config.yaml
d_model: 192
norm_place: "pre"
positions: "rope"
parallel_block: false
init_std_qkv: 0.0331
lr_mult_qkv: 0.7
beta2: 0.95
grad_clip: 1.0
decay_fraction: 0.53
seq_len: 512
doc_mask: true
steps: 2796
Each number is 128 + 24 x the weight over the matrix's rms, rounded and kept within 0 to 255. Layers, rows and columns count from 0. Numbers have three digits each.

# layer 3 MLP up, 576x192, rms 0.252, rows 0-67, columns 0-95
144177177105125165131154159143135162107140131123133111154127166129140125144109110114131153136154103128098132166108195121116105106151120111108069129187167110133128132150151115176115121158122117098098108145117150106128131134157116132118184082128137139149130119093140113124161078152082130153
162126152170117122121115133167098137128104103170165146092137148166131151148134082114094158088112135138137149118113082156125124171137127099139107143136112145111095142135129134106150125088134105101124098072132203113167176135149130070152128140133102106122114142099137085126159120146161086106
187136123138178120136120114163123135124056083186130136130132120135165071145114183116140096152126154176123191136146133116139160126127139136119136101141112140110135104106142124080102161114173117140138159112141116128130116135136167111154128094144113121122111114172174125098172136145168119099
121162105117182127124165135157117145133139123149130142134130118120110146140121109083113166103120139129147128124115145132123114110135129109168148131114121110156117144076114104103088100157166132132110146122125086117118078089096141093095103107129142104146133107139179152110140105132149142150
120126109153130104102120091093146185132111110116144160123112134112135095119145096141114112091126127112124161112083184154112115118141121134132124155115139132125119144138131095123148130131135153105099126169144082127101157089119131150119144172138131137144137091118125097133178103163139078101
125141142165133134110149149118111148110136175105105127152116134170153114151141106133106103132082147127131112115144094126150137211089137099107133108121141126134107144168123116107167177137133155069173113088137148096129122177123153088129142119143130145176110113158145139109124134111148136156
127170130131142118126116135152085132111149141128119100111114145118149119114098133135169124118119094157135139127101136115081146148158093169147141133139094139133079158175136157131109149074110082135165129119110135104105175097129131147143137122136122152149091074148152115177165085121097168146
123177153140120129158102148101165125161139123160150155129131147088166122107148131114122133144110159138112121116165141121075160082184100111100130130177146153128104140142125110146145099127142116118111150142154104144135127117116109143145107106101154132096137116136143168091121133151160135123
138177142138116108147124102128085133093165138135117140109112150107104124119119116146174141126126128145097133109162124142143137178142115106171175103102088157146136093171133140124104171095144163126120109126124072101113150118061091129130178137098091095118112124094165152119145131108099116136
131129088112152128160115124126155096152122122127124148127134148079111104162115063116115119110140126170160125146173120115138155138179103148159153097127114095123125091128128120102129176131170138125085151123140158154145134126144154143093124121133139133123146138156140108134108105120134120163
149117158135160119118157132135183129131108094152144117114144103105126110145108111128179160124140107181124118127116132064110119126152114137100170144114148122118140140148092134152140156104119154132148139134102125101163138124139132120156108121109149129095129168151117124108139110129156137130
147151109138122150119121095174134093132145145123131142134143112113144111116085135134125146197093128135120115079105120112111128118111132128108107139114105104129140128151126137122108151084092093140125109151110164115181119075121118123174141132134157114131125130123159175111103110112086134101
136138151116100152128135105146192165157097091124089093144131101109132136171086119163139139100172151118105139151095113134132090105115162154139114116133136103119148134117148160120123158119144167109117160150068119070105117129131157169155149109145142167146113124117156114127119120150112100095
135147160123096106119104138089131170140136129117125093079154145144171167028109158175168123179130121124136117156137136152162134155093103175125152158116196126158120170098166164128133191095112136111109198137113138141130096074070104122096089132096115084108087119106096118154114145130109150158
113145083083098120128155128131081163141158152142100130131142107073131149129128135121137107163143162107151148114108122149130145158103097183097149100114112075124138111110125094139106170155113150127117099150157115145146139122110112151170102121092138155150142093094093169119132121141110116103
088142202120137143091165126166087153091136101107096126153103141086113181148154107140165167106154120110097100123139094107140095169067146129108125146150160078154094154113072120139127131090165150087142106137136117138130130119070157139115133129131142125089134120115156123082081160134141113140
127135101161068103097113142114122149169085077160103116150099081111115121130147144129088109072133183126152167127130154138131193166109120146094131139136128141154146113141143086112147110105137147122125105140121167177096154132116138128085169077097143160131120164164124129116101129148138132143
153100153138114158149115112117156131133107084120122158107081144139172094118113149136118156065153144179105070110153088117154185077108154097103157112141127159163086101141136115168120110153166120117127170102094102118076110155109115135113146147113137112136100133118079132117140136115109110116
120157145164130120119085131133158151110156145148153159083117141118133145132133136099157129127120094123106110123160119134140147128127147112127121160146119098162160148139154067133148135131094158112128159158142126159148147140157094173147088180105102137155138107120145158127119088147129132135
140162150158150137163092101131133109101134118133147136117179133098124150126102150141107120112122166110140163126130122120163086102130101136192114164168116141138140108133134131136152109137106150143115176086120120142095129129130131118111127138118116165076155102165142138117106127106183132160
111109080142135119135142171131131102131143126122132092100143121133131095094152113124128166094127113077135137147137083100140107122127156121160118093117082106131146110144114101132145117109130122136137076131134140133125119127164098121141086092103109103171125196135117135150140138111098150122
133147104156088143134139135152155152108115150116132155141123143137124123128143094143150143128125175094103137136179143127140148092146091119136102100104147096149107106121134123156131130149149127121139114134138111107144151164095111118134169147111099134119108112187111150123175142137130160110
124123126101143163127140123134130155123112126106134119093160145147078143133100122134151093117128143116166149157106065126159157152100129155103143100087125135113144143152121155138104109116127099118135123152145116122091120129117144166101148097114099110120121112148138089164134120131161138124
123139103131120102136149115123134164119092145152123123125146126131184127150128116167111108140149125085110104163175115128128102138142134117075104149134110148145097131143121097124117109121160140133132159109140135119161187154111114132101145125117066164123116123169164125163093102127108108153
139154101134144137108115163134141117127150120085131132127140102097146154140157122134100129127120104117108130104095145084073064137103149157161139176100121109144128138148149140123087135124111134115105130115141150144165139129140138137126092117153140131109150063108105137110137155157121128089
118108159167123111143095142115130125099110169131089126170116104092132158140122137137112157103128094120125130135117156093150143131124138127163152149134180108107154145133144148106121136100132153148170104111104113108104134151146127148157146145111097124083105119158126206151148157108148138118
082153138124110144111130149154076094173119126105156122165180101152121154121140155142128111122134143144138166120127149101183130157154124115109094134106118158141155196192128128141139115099154132128152128115160093147161118133095120120139158135096117133120186071142121182112165141137106124075
107161086129130084095162140132165148140133131141148120109164126116160092098131128123144130112134137098113133133145133053130122114133186140094169129126128084138101109130129120116142093114089115110137181126133115101101096100115107115152127113154135148092158137140096126135138131147088107140
162118136169108139172110158092128107148117143164124093168127127098147148110132186114087099133172090120073162132126127166142111197148115106122094112149131117126139150098146123146118149113146157106114148156097119153122154168111145131111100123175119090140154141129135150083112101109162127088
113141123140129109103128105139128126120163187140116166127168113135108130136119140121133189086150095144136159139136150131109151122165128141164156130117160120151132102145125110110113126113100148129103159145101131134143175143138158134156110141142162123123126073137131091090119128106109092069
097127051134154147133121153137128116140135142141108094135134157125164139112106111078146136152110135129145134129134117124179129143122118093145137149172103127156119094098141115119085134156147078112106111123132104134109149108121140153143133119168120106155118138115150103133125109134108086138
154146161089165172112141104182119147132133119129125103133131180086129128117108139089128170124112100171092073174125098114109161134113098097101119123123102112097089117125097109132124136088167135135134120118149093133136098168176116119144135139139174151084095068118143143130169119117092108180
138153153113128145144099097178106183151087122112176095156154108144151081071164131132130160134128116146124165123147161129161120129117164096152130123118181141087129141140102136121127151116151111129094158078074116141135162128123145162141098139110121079118156136103110117139164131116138168086
190160164122129140126115114149129186120123184147110141154129166143094123132135091149072115128137197086094116145110136115098124101100102113073105153134150092137131136076133162128141134185163121125148105154120108114149100150161145098095102076154121201121164106116115128120103107152166113139
117143122097153133134125171115153139151099122142145149115123150109157109158149111126118188103129145138163149157151143118117129102136116142101093130136130124137101117126132070147095140124167148140102104101111114131118133148112127141136130127130153098135146140145148091100116143153128087125
137166124150117115171129059102109150136158131164161085092107139137119085092093158164145128094122152142124129130150103152114117105152116146104120093132113119135110144137152056161122119124116159109095135134153112095101129113140131081178081154141146146143129146151130167093146099094169160146
120128075105180140135129104101094112090114120175127141122168117132129081172133111118134155101167156128070157116124190138131105091137126099158132122130177134114160110142154140155171136152144127138107156130132124129121129164136157143115121127141100136135108119120128134109137111163166158141
138115119122123141145136121106147098123117138149100136149126149129145096136078145128124102111156139103117150113117092134130142104148118152109160129176108123143153062125158114073130149110201134138124119128174122132144149124123155154145129165122095135171126129136064127163070099125137142113
170150153162146132144122111147143122123165119116100161122137122128134135099118127164102130146110156168097134101129086134111139112145146118149159112144107113121139133110152122109166124144114138150115124115107149135102137148130124173133114146153125100153108139145113163125104123129089157103
154157125156091162133124086119151110130130120106130106182141107074135142110117146090132134113164118100100144120128140139133140175094123176146141129134125123135099178100128096071117110141140135135126104107130148141116132089148136147139142131106106165151132139136162095124146108094102117156
117109138088104133109109111085145168117098136136130113121115112092086133133147148129137176108068140172119179174109133131100141114098134095135146123131135139140169161116114129133106111132079111135103115134154134147113071162135124130097109117129141131118088091124110147167165122131130115124
123138171166141162125106123103142131120128134151167139101112176152132145077161115142127128118165118132141099146171177087120145161102126141141129113110130132119100139143110087129135078088112135149110121144163133113108119149175106115141128117085111112082107131108092165136113146142166119123
174119146122158122100075152169152160123122117139129093096141093147104134105082125094152107136098132166115182112112138078131099101165103134153118160141170153146139139140105116159176138099140116124100137080097109119134154132139065103127130096099114137169127138145110146067127158160132145138
112132086150115111147158157095159141102134138143131128105124139126143163132093157104138162130173144091132159120143137156152096152107161145157145111116135142126159125148086142154106132098147132081139134128157141112133148183129154104088101096102136125130125125101163138139123159137140101103
133158111107115135186130176126090143095138152166100131120177119119109164147153082150133103170111142122128164100147112129087104152132134157111135120131123102119140081170116134125144170118094093165158169141144088128107143138142120137139137118099101146130122134120102134111119099092150113136
117144159090153121166119156095137064135118149120148166089175156139169140110137112131141137098144116142121137074158143162171139141135116099152154157110129130151161162137135108162122167121132131118136158161113090128128136139138094123122072143141162145142172129093161163110074095190117113100
121131133122154111118113167136103107160131133119174117146111106182133097128096127118120141150142103094092166128122126160105128168140105110159177165123108134117114178160119141118137097123124185143109092154094117161131127136134124149087117119109150136105135112132101120103105126158110175108
118099137163142127183117095151110161131148100117192158100121104136154160112121160133148146108132118148102120105121121145149120147114112119130159135109121118135097138169153139182135107150110139129134128142065091149128126129103088102095132080076126110142110151115112134152169120136140155179
130100160136153169091079103112125134118146116168134110120100152118146156113115118084172148119135147106097115144103099153116124117089094143143147100132149108159136139109117126115116130128150140125121122136134175137164185134164126182138098174128171117133139163091172130163153113163134137124
112143098124121155171134125167162110075153123079130129146182075090119168144154150126130158145167102143148095147170162142132166128145160156153135127111122120105132080140097118115095159086135154172073113127113113101054149122101129141142115096094133118124120099110127126090131119140141095133
150143139089165080149103093090115120121122125150142126120162109141145152129106109135142114112112131141128117103156163111139122137126123138112128123137133121110130123142134097093129157148149130146087136156134107120121108092136133109105123139127155123118108148153115094132072130088143109131
130133096140099106126143166143140143150107116104147129085149097133103143064084139148118129116128123140112126127141110116135135097131129101154135105132102132152147081106143103158150170111150088151140141112183151129098092113093170137130136094130083133118181129134105148147125128176135126099
148165125125135122130076140143149111140100172106134168100130121150102124142128157138108144116110129120114120151157095115158136153134125098143086150153102121118074123127133163150129146118091148140160110157137102143128139116156083129124114158113119167082097140109154141120154126132164150159
117122111122176103124094134150102111143130144156179158136084131119137157132141098145116176119080132107139093116062124150115108113102126089107149122129155108130117153105125146150148131126134057144140132081097106115077092096116126151126110103097159107142110145122158097144149132163141128180
147136150124126073137095118157087122171119151108133094116129135149173119110120150145129139150119162094146156188117123134102100098147129155137120127128119169184111105105140131115120132114125143154126126135137100106129151160102143144124178149142112112110099161135144105114164134128131148119
208142150086119122112074143147070103130105161168090179112123122132125202156078125184119151103140162069141165098119206161127106191154137080150124123157149110144119146109141091106179156094087142100110077084082093143130135106114170069122119093156087082091152133130124057099158129147171159164
134157096144139104123127094129054113137111128152138102115108141123154106127124128112137140168177137111089105156150129110137127113115092139108141132129132094124082119133133149095149155122111116123097183122101166098120130089071105103145119134132164163100152108147109128117134127157135193140
082140104158146154095120161123122120148137127115127142116145065145101154090160150122083115129134150131102178154144152101126120164157123121130087138131097124150106148122120097110136098078110124125148152086158111095123129165120126118134129129122130143133136132104129145124157152129126121104
132129153122106142129122144114125157128133092133134141156187145131096127124151138094143084126147123121105145126135123155123126117127150125122125117161073140143138117128136152120059131132135124153090099103089158092152096130086127076094125114185148155102144093118094123116107097162159086085
127110107142180138103161111143128111115133123164124131098164133127119136092123111136131169096163109112131115104125118133106125114090162118081117138161137115124123127145141128140111100142135084099105079131134103153109128114148133120118087160140146145119136153103142138118110120107098132126
096130109135090165136169097141112098147131130083134102070109140106128151101131167087106104091097160136076040106080176091155146156131142107158140127132144135135113175141148087108132110134144110102139101083113112117137151133149143183144173184146116103138093117143116125170133093085110141157
137077106122134142112136127144128129129158124097122148162140173114130130161137113118090150099123158132126113128108132127095122109132116135125132121098159132119105147107111166163142136110094147140116157088170129135142128146165162165125147094132154141149118140117108092091103084086138130086
153123151138140152096117139133124135143076132147144087118141117143136168100151097116165169123129076180104146130128117120156137144149188137129127133112164163134174083121117110169126160127119108133121142109105154112109166177129092157141130165118101108135132091155117123105093146125128142110
101138121141117112145106094080106112130113111122145112117154123113151074122120135139087108165125117127109104130138081117153112088116125123110124133107081111128120118121116137086084156100144129132166159116123138143099107102140151147113128138185118097129148142110166115146147150131172108096
116118139139145161148076097128146170100146148119177121109170131105121145171089178154122082134133138113142145109120124167131080111125105141171127137116113106143129100158160116141097105160086111125137151103167117111111139126146154125130085110109131103048122130137160153081181139148137121100
142132110137105125148142175117169093138155152120168135120111178080151139115113139094109139126108135146065134132123164116079140120098109128161099127124170125127150140112099105130145080119131160102082122161116118117152118112130142125129129151177109106118111147176118109137123139124133132147
165162126140121106126163134150116108107135113142101086186134147127139121145054101118134147106159132120114125114134130147103107084133094155087145121134121128108109166158122099128129117142117133193094137143129098127111143167112104160121104083086083168142125128139138133132096118210137113108
160162165123137082119097109128160137137139118089145113136143104117127108147117116135135137145119130160090100074168114137080120121174180136154113143154120122160133104093126099117133162166128087125145146126097137110117131166153106083110124138103122147093139117154091127160147123091109153130